Each number is 50 + 12 x the weight over its row's rms, rounded and kept within 0 to 99. Layers, rows and columns count from 0. The size before them is the row's rms in percent of the matrix's.

# layer 4 MLP down (transposed), 1024x256, rms 0.0805, rows 514-539, columns 192-255
091:65 50 52 61 50 31 57 41 50 68 53 42 50 54 41 63 36 38 62 64 55 70 27 51 58 67 42 50 37 50 50 64 45 40 55 55 44 65 51 42 38 49 75 40 58 65 51 66 26 33 45 61 64 58 41 34 49 46 81 30 50 38 53 38
093:56 43 41 34 44 58 37 41 33 60 62 53 45 66 73 36 43 50 48 46 38 51 69 58 61 69 41 31 43 55 48 64 44 32 45 52 66 54 44 66 42 49 39 36 59 47 55 32 79 36 60 45 38 77 46 37 53 63 57 33 57 37 54 70
096:54 72 35 58 79 51 71 42 36 28 55 51 51 45 35 36 45 62 49 39 60 69 57 36 75 23 64 47 54 22 45 54 57 50 65 37 40 58 47 61 38 38 42 50 45 34 49 42 70 57 54 40 47 34 31 57 48 52 55 53 45 49 30 59
102:58 47 86 45 49 52 51 51 65 29 62 48 69 44 58 28 31 34 75 36 79 46 41 38 52 66 42 35 43 72 83 54 36 30 43 34 27 63 39 37 61 67 50 49 53 42 55 56 66 64 58 39 58 37 55 52 57 47 49 48 58 40 40 41
098:32 44 37 62 33 66 73 71 47 55 50 07 53 44 64 54 56 53 47 44 39 52 56 52 36 36 67 52 46 64 42 47 63 56 41 57 33 59 53 51 71 37 67 66 53 67 60 34 69 35 69 48 49 51 43 44 54 75 54 41 42 53 49 48
102:33 51 47 57 57 56 45 38 57 56 42 62 57 48 70 60 50 44 43 63 44 55 27 48 48 68 49 39 45 60 46 40 65 74 52 29 55 39 19 33 29 59 60 42 72 71 42 70 65 36 46 47 61 59 69 49 65 52 49 46 41 62 50 51
096:57 56 39 26 50 50 56 49 69 60 58 33 70 45 52 35 38 39 78 57 54 57 47 75 34 50 56 67 46 53 45 55 39 52 42 45 49 55 59 35 63 38 65 31 34 62 63 47 65 40 40 56 48 46 38 51 66 38 57 61 58 43 38 63
103:69 57 64 69 40 51 53 53 59 39 36 44 63 81 29 45 77 57 76 36 65 74 41 42 42 56 44 48 69 67 56 44 35 40 47 46 35 42 48 27 35 44 54 57 37 49 43 57 49 64 35 47 47 59 61 33 57 53 47 52 49 59 51 83
098:53 47 65 46 52 60 33 56 38 43 51 62 64 52 58 35 47 66 52 33 45 41 51 33 48 43 53 48 47 39 50 46 67 40 54 57 50 79 42 65 59 51 46 46 52 23 44 64 19 52 57 24 51 32 43 41 48 55 60 41 41 40 42 46
097:20 59 64 52 55 64 49 36 50 36 22 24 49 45 55 57 50 43 76 51 38 42 60 40 46 73 44 51 26 68 42 28 55 58 33 56 35 45 39 66 45 20 50 55 43 46 47 58 52 66 48 57 51 38 73 48 46 32 41 34 65 60 52 70
096:49 39 62 54 58 50 37 53 56 80 65 72 49 39 72 53 51 35 51 54 42 52 58 53 62 60 62 43 35 44 55 48 35 52 59 43 58 52 34 33 73 50 70 31 69 74 34 29 40 40 66 43 36 35 51 50 41 50 63 30 28 62 41 36
099:44 52 55 34 58 43 37 40 33 59 33 60 55 50 47 47 59 36 52 52 36 44 48 56 43 35 38 45 61 50 42 34 52 43 60 57 41 70 63 69 35 48 48 50 23 53 50 31 61 67 43 47 39 62 49 50 35 86 58 69 77 58 44 60
100:36 66 47 50 54 31 42 47 39 63 40 44 26 50 37 51 67 47 47 57 69 35 48 48 39 60 56 29 47 31 32 55 49 61 47 63 48 44 61 41 45 48 68 40 54 34 43 41 66 56 59 57 44 59 45 49 60 60 42 48 59 58 46 61
099:46 37 35 44 65 53 56 42 31 60 50 44 41 19 56 42 60 77 41 49 47 42 58 42 64 35 55 76 52 45 64 76 63 37 69 60 62 47 57 43 37 61 73 49 65 46 42 32 34 31 59 58 45 33 30 51 51 56 37 52 49 64 48 54
093:51 51 47 45 46 36 58 61 39 53 76 43 49 46 49 46 44 59 59 64 65 54 32 51 52 42 57 43 48 38 60 50 57 41 53 50 21 79 46 70 64 43 49 41 54 41 43 28 22 44 58 39 34 25 67 43 60 56 59 43 23 56 53 64
101:56 54 57 62 51 59 48 51 44 64 28 45 34 69 61 48 76 60 49 46 36 42 49 44 41 55 30 58 56 42 47 52 48 53 58 60 27 64 69 74 34 65 47 35 41 59 49 39 65 57 65 57 61 50 30 53 24 37 53 48 52 47 32 41
091:57 60 29 48 44 29 51 47 41 66 33 44 57 53 52 61 54 44 57 51 36 56 41 74 26 63 55 66 64 42 42 42 55 51 48 40 53 53 67 50 50 43 57 44 60 63 34 54 56 64 44 38 50 59 59 38 70 55 22 39 54 64 44 52
102:53 55 47 37 42 55 51 49 50 46 50 33 52 62 43 40 48 55 54 39 71 42 37 40 40 36 45 29 48 54 72 59 39 32 64 57 57 38 52 64 44 75 68 77 63 34 51 50 40 45 47 43 44 47 68 56 51 44 42 53 65 51 28 46
113:60 46 46 57 58 38 58 36 42 45 48 50 47 60 60 54 51 50 50 54 42 43 57 57 59 54 30 57 95 47 53 46 55 35 42 44 24 39 31 41 43 40 64 48 44 33 30 69 48 52 56 37 50 34 35 70 49 63 33 47 45 41 48 61
110:57 44 47 43 40 51 35 42 63 51 61 70 59 65 33 60 48 45 27 59 45 54 42 54 56 37 54 47 50 33 63 43 45 45 35 57 43 38 59 39 50 31 48 60 39 52 78 52 47 67 54 57 57 59 52 59 44 45 68 63 63 36 67 57
104:75 80 87 47 65 41 52 66 54 59 36 41 36 36 41 35 43 48 50 66 48 50 42 52 41 55 49 40 40 53 60 65 44 45 56 38 35 52 66 59 53 47 49 51 47 39 51 61 49 59 59 51 41 47 54 43 34 59 46 56 66 32 31 52
111:41 47 66 69 52 80 54 60 55 32 60 46 43 47 51 76 50 52 50 62 51 56 37 36 49 56 41 56 51 65 36 72 19 51 43 38 55 47 50 64 53 49 51 53 59 62 47 41 40 44 16 48 58 60 70 43 43 68 27 39 45 66 44 49
090:39 38 46 45 59 50 50 59 66 54 47 64 48 59 65 56 60 53 47 40 54 42 32 49 32 62 45 59 54 65 53 29 51 48 48 38 39 99 52 41 42 47 56 40 44 52 56 64 59 55 58 36 86 68 39 32 45 53 42 40 60 50 23 37
096:58 40 24 36 46 49 55 51 34 47 22 45 60 48 65 58 71 49 61 54 49 53 37 40 55 60 20 55 70 46 63 57 68 40 37 33 57 70 38 50 57 37 45 41 30 52 57 25 52 57 65 40 72 49 63 47 56 42 67 51 61 62 20 51
108:62 46 61 61 65 39 45 40 56 46 50 46 41 69 42 49 54 49 59 52 44 17 55 51 54 52 52 30 55 40 54 40 56 50 62 48 59 99 52 57 43 36 68 60 48 49 52 38 43 46 42 38 36 37 31 70 46 45 58 38 72 43 42 36
107:68 59 47 54 36 48 47 70 29 54 29 61 75 46 61 32 51 59 51 47 40 60 68 51 48 57 51 80 44 46 41 54 47 37 49 76 51 50 61 54 43 11 38 54 46 39 60 61 40 47 52 34 58 40 54 46 50 36 32 61 60 51 65 46
# layer 4 MLP up, 1024x256, rms 0.0928, rows 515-539, columns 192-255
085:43 49 77 30 54 64 73 36 38 47 56 54 51 47 49 30 30 38 47 52 31 76 55 38 45 62 47 41 47 43 40 60 44 59 56 44 67 40 57 47 32 65 56 28 65 35 44 56 69 35 49 52 42 48 52 51 53 46 71 35 64 37 50 37
092:74 50 37 38 30 47 58 51 57 62 59 33 46 38 34 26 70 26 55 56 35 79 55 35 47 49 54 53 65 55 37 69 54 62 56 51 58 51 67 38 45 60 39 51 46 41 47 38 64 26 65 63 58 48 38 55 53 55 48 65 38 46 31 63
104:27 35 39 39 40 47 54 57 55 51 46 51 60 48 54 53 48 59 69 58 62 64 57 44 42 37 51 27 52 57 50 54 58 39 64 61 46 53 67 54 58 54 62 54 52 76 78 45 63 35 43 42 36 54 37 54 38 20 40 68 41 60 43 46
098:44 62 26 44 41 69 73 57 54 51 63 54 57 43 42 36 37 54 41 61 49 67 23 52 10 49 56 58 63 50 53 13 28 58 50 48 39 30 69 40 33 72 65 61 47 40 55 38 58 52 64 62 44 52 77 53 46 57 56 50 60 41 52 40
102:65 52 69 61 35 55 30 48 55 52 60 56 63 39 53 52 58 48 42 54 39 41 22 37 33 42 39 59 62 77 34 56 56 44 54 68 52 46 62 35 34 68 60 54 61 50 58 77 65 44 54 45 61 73 62 42 38 40 47 50 46 53 54 59
094:65 42 29 59 30 62 67 37 47 46 44 42 61 53 24 64 46 70 49 69 71 41 53 56 65 53 60 52 44 75 46 23 29 59 47 43 54 47 55 30 63 70 55 43 60 53 52 53 49 31 40 34 57 65 29 50 49 38 48 76 58 61 63 61
103:40 63 42 61 40 33 53 63 41 46 56 54 39 21 52 77 75 56 60 66 53 55 44 71 50 58 43 52 79 25 47 51 53 54 57 57 72 48 53 57 44 53 53 53 56 43 57 55 66 41 41 35 33 53 48 60 61 61 58 73 45 47 69 55
089:61 60 42 57 71 49 73 46 43 53 73 58 37 42 56 61 46 61 43 46 55 47 49 31 65 39 47 48 39 53 52 54 65 60 57 37 59 44 61 47 58 44 45 59 42 38 84 61 43 84 65 44 37 55 42 50 56 47 36 66 52 58 63 55
097:50 86 39 54 45 46 48 39 65 53 61 31 46 65 41 50 39 47 67 44 40 58 61 35 56 49 33 62 49 57 38 41 36 66 43 56 43 50 47 64 39 50 55 52 48 54 56 60 52 67 46 46 65 65 74 51 46 50 47 43 56 60 55 31
094:32 35 51 46 53 43 55 39 42 56 42 52 72 44 50 47 52 50 54 35 67 67 59 41 66 46 70 41 47 51 56 37 81 57 50 46 64 21 54 61 34 50 56 47 42 51 30 55 61 36 64 50 40 74 45 60 40 42 34 42 50 35 45 67
094:49 62 33 38 59 38 37 48 42 48 72 43 58 43 42 33 42 62 49 47 73 60 52 60 74 38 33 50 67 53 59 46 42 43 75 71 45 49 73 57 31 44 49 33 51 49 48 38 42 47 52 42 19 60 20 51 53 46 65 57 65 36 63 65
098:54 58 37 49 42 41 46 42 60 42 54 51 27 53 71 16 72 49 45 50 40 69 40 48 42 43 57 59 60 53 47 40 52 71 63 58 57 42 56 62 56 27 67 50 60 47 38 61 48 57 25 53 59 61 52 67 42 44 44 31 65 54 62 56
098:57 27 43 58 60 40 36 73 54 37 36 20 56 17 43 76 62 41 35 44 56 59 38 25 33 53 48 31 50 58 71 64 55 57 61 50 61 47 47 44 57 49 56 58 61 55 46 40 62 47 38 71 60 74 51 67 46 36 40 47 77 47 51 42
102:35 46 70 32 60 66 56 53 62 74 55 46 51 53 51 42 51 29 73 38 55 49 49 46 53 42 73 30 53 67 43 59 61 27 63 51 46 56 60 56 48 37 60 67 64 56 53 50 70 49 49 70 54 53 37 77 55 32 54 78 56 41 44 50
100:66 53 52 52 37 28 38 57 49 65 52 69 50 64 48 41 70 58 33 52 32 47 55 47 34 25 64 70 57 54 52 38 47 33 59 44 43 49 45 45 60 48 70 49 54 42 55 44 40 46 51 43 51 71 36 51 49 43 57 59 39 48 48 27
086:55 26 30 65 22 40 41 62 60 54 57 41 50 43 23 42 49 41 48 39 60 46 50 30 50 58 70 60 48 58 59 33 29 66 35 35 65 55 50 44 40 56 48 34 61 45 49 49 49 36 41 59 44 49 41 60 60 63 57 52 53 55 46 35
103:46 45 51 65 42 22 59 40 64 61 68 56 61 53 50 56 41 45 46 71 70 52 31 47 37 55 46 47 55 51 50 50 31 50 54 40 41 32 98 43 40 55 44 43 29 24 50 35 59 66 35 54 50 63 45 65 59 52 68 60 34 54 47 38
118:55 47 47 48 56 27 68 51 47 72 54 47 39 81 53 61 67 40 47 51 56 49 32 49 45 65 62 63 49 50 39 57 54 58 71 48 49 29 52 36 42 40 61 39 74 45 55 70 33 53 55 58 48 49 49 47 63 67 44 56 56 58 54 25
114:44 53 60 42 42 48 76 46 33 54 43 44 55 55 60 29 69 44 46 63 47 64 43 54 52 49 48 59 73 40 69 67 59 38 38 72 56 25 49 37 62 39 67 57 41 42 70 56 61 41 48 34 33 66 55 47 57 27 56 70 72 74 58 44
103:49 79 61 57 58 54 53 33 53 61 57 45 60 52 64 68 51 45 74 69 65 62 37 42 41 64 55 50 34 78 31 43 53 53 44 64 42 38 55 51 56 68 30 70 69 71 46 56 53 40 73 58 66 57 50 50 48 67 50 62 54 71 58 45
112:63 52 43 38 53 56 45 53 66 55 56 38 44 54 41 52 65 38 71 76 41 63 45 33 58 58 60 49 59 65 31 48 64 63 61 45 36 46 73 49 48 64 46 82 83 44 58 34 46 72 23 59 40 47 72 36 67 53 41 49 60 38 67 66
085:50 42 36 67 39 49 44 66 64 52 54 62 60 74 45 52 38 55 69 59 67 59 59 35 40 61 66 61 60 49 33 23 43 53 49 39 35 54 52 16 52 49 44 49 36 45 64 57 40 50 42 59 55 64 33 58 51 43 82 45 39 77 33 40
091:45 47 35 57 50 21 55 67 44 59 45 52 48 61 40 44 62 71 52 65 51 62 49 56 32 50 60 34 47 37 48 46 29 51 67 45 42 49 60 47 53 56 53 56 44 48 58 40 36 39 44 35 63 62 42 60 32 28 60 53 44 58 41 36
107:57 57 47 38 39 35 36 61 68 67 54 59 38 53 53 57 41 56 31 50 60 50 46 48 76 52 53 48 49 52 35 33 38 69 69 25 55 54 50 54 58 69 68 99 56 59 44 59 44 61 28 62 64 65 46 68 54 38 32 40 35 41 46 45
110:43 67 34 43 55 50 61 58 43 69 58 53 59 51 10 60 49 53 50 50 55 42 59 56 58 39 57 62 50 54 68 53 55 36 57 26 32 33 67 39 53 58 49 48 38 44 35 35 82 52 44 33 61 57 59 35 51 38 58 42 51 46 49 37